From a checkpoint of a small transformer trained on Wikipedia.
Size: 13 layers, width 384, 6 heads of 64.
Architecture: LayerNorm before each block, rotary positions, no biases in attention or MLP, untied embeddings, normalized queries and keys, attention and MLP in parallel.
Training: 618M tokens, 4718 steps.
Each number is 128 + 32 x the weight over the matrix's rms, rounded and kept within 0 to 255. Layers, rows and columns count from 0. Numbers have three digits each.

# up: layer 3 MLP up, 1536x384, rms 0.0734, rows 523-554, columns 96-191
# down: layer 3 MLP down (transposed), 1536x384, rms 0.0593, rows 523-554, columns 96-191
up523:123101108186131131075149189110065084132146162089105125109118142099134113183117179107116113139124083205086091090116123136144105163141152102122132146102173147089155182097191157095129113088129170152127107122140139128080188140118114115147127137188134112097112154128110133150171152184109113184
down523:128174072125091126140168088110099188098123138210091154184142089082120138111168137130173153109135103109122116056092074120092099099096148110081126147144113171101132168108137102163130098154113143131082043163117140171105176156119128082154155107119182135156099091167153205170142232196121127134
up524:123078137155066119087088116113110120142123089106125111114164093137214130154111157139147090134121186159143083111131128115139143112148129152154151159113098164063127172145108173142085155122184078139124160166130135086129142121158161127119160116174121119073090109125152103111127135127100142086
down524:084062134124115126085102199176095128143131135073154102167116136180128129138107179145138072134153120133125123132167141138078124077162122071156102148120139132104145144113104139115138112082103116124143167165139127135124110129152106158147132156104165087089124128110130132113126096091107094117
up525:157111133170123135155136120166152148082154125172159149152162144071141180206113101139106139158170224152081133151137134174159130106122109123165100140102155160082168167113184089091151106080144144166125118125110110136118122125089061118143057140140114151122098120174099118128096121122107127165
down525:090151145149225057045077128165133146109098152163083168146168076039156133107184111184180113117144105093084145172141118102186090162132092136102152090149060174012062165045115104110146113147110070099172162127103108164152100075102137057055087121113111101133117111110096172088123167179125154137
up526:126102157108135118099122133114121149085123087155130179110095203147155131123068110108105091155183102180115048156153154094137157155107179111141146113119204110121137132111136140133126119145157089100098136105090106196107141075074059122132104118129179124153157138119130116078091098102100127041
down526:085071121154126118194146138114103156137151114170098124141153117133127156133146173137129196107161149149182116113145078136137117079115119125047180122090082049134088139116125131115139108161153071137154144114107113171130177123066111168102112129138094148151128079183101176086151190133156153080
up527:092139169147109137101190113134064115085202083112099181129155173111140154174137160168114117161129149198173089105089129126135132134172118096118142151198099084144137107102185155100184152129197158118102110111164082115154129092121139146089131181155142096106110123071111120086073156058103119174
down527:145101137106204169122132101121132106119126131120134153103182137142084099142121155117131191147175178129125132087159122202131130167082167126121130183188143130162136096128157145138056142125131129159143102117121147173164134115150086131119118091120041183154096189105166168074119099110127085100
up528:084122072158132157060153157146111133118132132125137127123076178166126105062062143091134116168128111149056121131095182122132100137132147186142136126115135151112117146140114120168108168100116173107097110134143127099115180108126119134175089131134143114121140123150192150127142095145162093152
down528:148065128089124138131160063077073093115188139120102071153192101104106200159104133110128100126160148086141127131104156144162148126094124136133123119111113135164114113162079105096119100155148154168179140081101135152100123129176151117133149086118096144143098160141056093150131116153107110142
up529:147054118168118173142129125159128100074143098144133149182062113094153137132145081098121106107167189127067113111083141165109121175131164160082105106116145142185147096139117159169147136123077142155073137124132170134134150190153092124137146122170086162076109132196127137112150109140126129125
down529:179031090117073112109138129096096100129159134121136088087126132098154170067098112183165158127136131191085166128168093125096126087155106179120132178175111132108095138168130099137099168161118144170152105093102103112156191156147139140078122158151093114118117109116154111117128187147208135066
up530:130135108155119089071098123102122091156121167118106092112111115125108140120126083141091071147159187147100092099139087185127155166103095147167177087124126123143146108070140115130128106135194117149117114121131095118125143167116153169168111134160067126116145169118089095094125187109113173113
down530:151067111071151145140152178177130119147096126161130153122116177113135157103091126113107136065089104118155135166134157105151090179202164151103130151187093108137162141115141119129182118135144169108122105134126155157173134106172117144129130117101147147139146083115140113103165076197199127118
up531:116095184116128170106135129079073084131138055149090085113138121135151124116048157123166153108128187089118108122138132155125127060122091111154159182131116123084124113122116110139129087140142114189150158144154106219104129124077145189123121107072175076159071117151114137119163069182118152156
down531:163101153138082168116114159151125110092146124140138148148119164113147081133112065124211150197141133105080103130113119174086179095105132127135129115112196096124148146138092130144135175101104144110101066197150150144152118101072155082170126136181162146126129160177111080151152158126160097144
up532:136138128165122096051134138139147116111079106106153159134110173085148151154073103100138118162207157108054092156120114153147171154135128138095121123143136122032205158139186170132140120150126154156165148111176156092107109169091119201097105167150122138132124162167095153131159170159099090080
down532:022076180090153127137129147136141192150096129151162132077051080124099100193160185172124111127120146154148151109147137164121132097133126108105148103118105123143124109105137185111088170137155112125126138123153134127126144114096094105109153164165148127144177092146128094168115154175110080121
up533:108134148132097133149073143071117166117127122220132154162147126099163127116154184077127122152130133123137153083175134114126128084110151172150104183088093161124074184096160153139153125077132148130055149167101172110119088096155127133092170075146168156095113104107102133130111109141117149118
down533:108255114104132141108170143103106078114118136098142148142154122115143126101139115115105118130084147138155113128147068136147068080127088113144192155121182133090104079124185117120070118131115154110168178066082114120158136162113086111158108132110102141053111186149133126099227144107172111116
up534:102120172083118158104126107109125092119049091127165141089073144156118100122095160143184151140131148105156129098160150134130151058105159135062148171157131105084103138092110135168140139096153186172126133150102115102109141038150117131127127098140131127180158078166134171159079062164100131123
down534:149104137119154123097124199085100073135158119160167135113166154144092123099159134143137075166114099149126195072113152117208087127165095114080123114130098070111218167108094092129095157101125110121138105135097137160163124135112107107108128177148139111133157105115155137142188134101143155193
up535:144080112126139116133115117123157111089152119111109102169110143153151150144143060139106126102134134175191037127183107088115093128126082205098068113157119178115181147140117177165127136127159104157152176128091191140137085107119114082143165064205072161049151120108082141088159140144119076077
down535:084106132146110165081195080075149167111132094132101177098171206143089092108097093110162137165140152055121178114095113127100179136155180101141032154093104167143184179135138100135146099092195171190101085119122173101122155109109172116159134104159202132132104140127114114126078075167138181153
up536:101129022169151127129153082098166140101084144116110125199134102101182146144101165087106089127166129149143119104113113083101159108110077139094084119099129126090102082116170135158099141184147133112122124122159160160118143062121134167082066147133131175170140079107118146119163086142142112110
down536:110052113110114142140142167133121117155132112116121124092114132128164115108168116157130144137068145151100155145108150169174066093110193124191079121103125122178186136139094127148122126129116111117132055173108134122159194129136121098124143090125102091101149107126122186156096108157210169124
up537:100079095131103141108142164127127119091120117128120123136094168129156157122122105135117125121089114131082107132110173139088082126162116167118128164105149180092113165138080112126125114105129118114126142105108156093104144117141122127162135094156157112113124106165105139142140130148130126094
down537:086000109126102154080108152094083095102104106119103145136090161114172138113141128112155121145134146144114108136091204098105112126138116121146102140097162165088136125100147182155123121111138100171119078153099175175092169122128175179145103108148182155123158099122155106134128150172154121071
up538:152107067104144129118119124076097120113124177163156065078171144076126117104158110114074119116125130136097136171108150162112155155127134086139106112082123111116141121135199115144067092126154097175093166135153151140102182146162073131176065156180159135119103163161141124148116111167148151086
down538:108010151130098109130179087069157148122146106151111086148153171082108149102176144109158132131100105101121105084136168111134109134140118103145143108081128136073131111101115116111058137088109131117127129180146142119110125176123147135126090076122127146112148149121140096115132126092216151093
up539:086100155132097129074092196156143067131133080128080107104157105179182124090141163113201155092170157133148107110153148061126172099114131160119130183131108123160130133111142153100126110125184116170133147135102127129111147113118127131122121187123136137182098174131123096124127076166155127081
down539:124156122094185097141134078140140144133143138160125121171157123141125081151131199171156105157101094118099098151162095128148092126193116095148124097145096158141068124161124119108134098116143119083126112111130093115146098169120143152116169067140166117122067122119178173126128154100105123187
up540:156133118131118098106129128168130175126163143134137100102153112103152112133108171114104066082178124087098088138151128147149102072112107086141108154101127142126144154123092124113156077056144090204056142117073148135097156153100126119094124162178173187085083146148144141144122067109116122160
down540:055088165072152144149087080115152146091070127195084166176125162072099152095139051178121103104086163098138161162096091120089173211109161103137198117120155107141152119109137083156109125141130066146134128130168132134118115157062149104144156114101122116111143144108172143120184169106111079138
up541:121068155164092161108075109136196126126124064074086067104119149111157112126107115180110149160085182120122066133114139113146179124160108146137122140097149138113095128109096153124156144089161159197137137152122211120146147125114141107129135118194186135130126101151112107151105097142148130142
down541:065000194142140113105055173144121121107065110116170142162115176109106186066142080121110082085142113087087133144132175073039167151124140103150151154124104169150103113126108051149146116125086106146113127144170132195137143070142162108188142221187118056168132164105147081138205133170187130070
up542:109119070189039132134148175131146109095132175120143139087118127189133080136119104132152153153130142222120132105061130106086109086147099182071138118089152120103105177132120118180100149143185124164126169177152106108066104161120120205161106130177119114107095088043162151155068056146099143137
down542:144011117170174113121141164115132104065089131166141101132126075093083080096105153121181179121138165114112150159104145098146147141122185220136029138038197129142143139088137147170126157102157134122120106180135158081140099093103141154151141137124166175100138117100108121140142136109103181168
up543:097097176117089160153103164085119095115087155108143055077141099147164122180113063076083208102128166217171107109111130080091164080114101150104134113088095103125128119145101166126151161167114147124127132116148069183117119120135146175150103071138105102122150115136194158159115135123170121068
down543:098115221110103098144133146121096170133109174106112110094131129185081115104100153105137126185156148070091142145134104076119129126080069151103140064108161113132061124135111168103126125150148088085124172116080127115121174102114158175131122105095139056096098086149129141107177105127153149162
up544:124113121103108129137095077122149132139163142173110162071066162122175117097061102123087172070109242097099155167082152165085127099056120160163083118085132148142120140146108203151170164116167076169101128124137120144086125089103081155087193089155160091119132123084084082097114107111089102055
down544:129000056172090095091193153113132097140150066179144091082152145067145172136126078173090151143131149123088137144099173209170200146126128105186090159113161197189144101043125129165132059111159138148187041091135185154161101113151077108133093135159148164121136150127142133136127072151151198136
up545:112097108075160181085065155132102134058176066164120146055137178146110134113140117110082084134096112116167070149062144108145090105096124176086043152111163088136173159169121162083113124077165102171138115149082085154077149089092151135176135110176123080132168122082171121176104121107162150095
down545:131037154162117134159117118101126136076110127149126183082130079081119159155115077141159054095086159167085071142111111179172104119139147097165101180185123112124099136112084098160041132093135141161154058163069128147101094151106132115198133056135127120167182109105169082108111116091082228106
up546:121123147145141090079110130105094121136062119092150161086100186139177121119138116128147161093170151150147103158088139178153128119164104159105121207156127117106157222068145113151131139104131129123130148104189159143121153113157101184118099121129211129074146101159168149114121163129096081093
down546:165086119166132160140102148127092118111117075122155151103147095130130085085181083164080156144142097061123171175179159094120176151135095140124130123160088086189123137173093093129139094110090145162116148075116110124047061115090098168163170211106167145170109133103091136153146155189089143150
up547:113144122149104089078137088120102106097104085151126144065132209106101139124118104139105171174098139155135113168134151171098119143083058107163107128133154168073132170108138165073131158086100150144148104148120151118179111140134147135178158064139148118131180079109150116131133138106119139159
down547:092137120111144109127175117166116129103202058073133105173109076126205107107123107116108082118166151084131158097133127102099166109126142140111128164085150115176084062141124117135174102181160057119105034179116162123149141068102161135105112175146119116161114144088115132085090164099144100067
up548:128117103152143162176131131123171166105093106086117145103117159117095133156082128144078101168118116139120140131134187131119101127134119089124109145117148138117164177130139141113104146059154097130145078119115131095110106118126162111137115130152146138181135120123156080136102189130107205157
down548:077166155139131141125112093172064187160150152125088142101096094145166141055164124137110130080121116144134074115084098104124120112145085168083173132130149128142070107144131150103118175217094127086150183105113107162139129107179127108130162165120123143135078113082165136119161116151160085148
up549:100084130068117150115174164104087169172168148121141161148074137077178139094161098109114131119130123165130107119109149131121104121152146164180110102167099134139171081134142132139102127118104088149160097135109155165135138094144161149094137102197130136075115086147183139106115181186113133128
down549:091172117112085108147116114137191076159134113135099210202182157168093140159127116110105120083094121123122173102147150101131182160114114117111187134084159158126176146123159114095201151146125130126134149087119136126150096109156101063112114128133113087129146099169090100148098101159100091166
up550:123118154105156148121137125166092095108174136150138146097114125137153185193127185163193113148117147214126133062161179117125092150120108108115115222060143087121091114143158146190145150069105127172054133133135097147115106134130112131137093160098129137101129146110148174207173090150145120129
down550:097193117157141136126174115063122171140150053156125172188164147089136100070125075131102169127123103085115128122209112147116166139078118172153121077108140138195158132197170067112157105167150140189137162134124123098087165113122102177173113144110140151108079111122102128060093131133130108146
up551:084109101091106147121229118123118161163213094133168133137142140224140160142133109098154083164103079162115136085129128120133149092135092178174157132123119115108125175133138123091146071125143112121144124134093102165128182167118150127093121116135146124155160173059066133098159139146132124130
down551:157187130144134069105102131123105123120090116109092131115162111106111081093081125118140174121150141113104127089105087159135179139153117166089131158171090109161165126064110166153145151092128102152143168109158136137165063090149112152106121102185143172102153105132188149170125186094123148063
up552:131081116158147138165141134122102165122107036142190142130124190123149170090149064141152127113150125087162123117092103098200106090152123168112130121135113087074114136133102142168129135077118103147107168155081085144113128148127118149139101115175135158066120134190094122168081131170115169097
down552:157053125045126131126091156182132142109128141106131130131135111090124124132144119166095183085177156109156142096161117129113160114149111096112091115133107103194136092128037085138063166080136111056175136092117105152143110077148093144137156162165131109137108092146119143121150153136179150122
up553:098058147164076144130171161111141153128166115124157110088122122104131162205087166104154125092149093170130136141071163134152110156144109157111113161159157071135174140091099146106146162090084105121099138190133169108132169153072123092111145081181141078150111188145116100120093192163145123128
down553:142083125108211136131159096101145183083056126122090103112118121105084114113118122132122102108066081126190135132096150102107182130137124137146115148100088125125091177139123092112136180103065135110167211117105129108152138095156115144156120066130137054112132067163093095156096156168149155104
up554:115164163143126174116067124114130105134122097120136121162112134120085075139092181174148099116084206127129139175010136140186166113076099148113134179133123131124145151135088052151114145088160103125110112090138156162089158066153151170079137145141138142156147109092097150129151099125130146153
down554:133041143162165156122114149079095142157091132154152129105059053121101143150142159130111098125132099137161131140148161117132153114168071102134094128079121147126139083151210127125135126112102173186162038130108099179176110168079119114173139142124111166132086138128129139141103111079123180166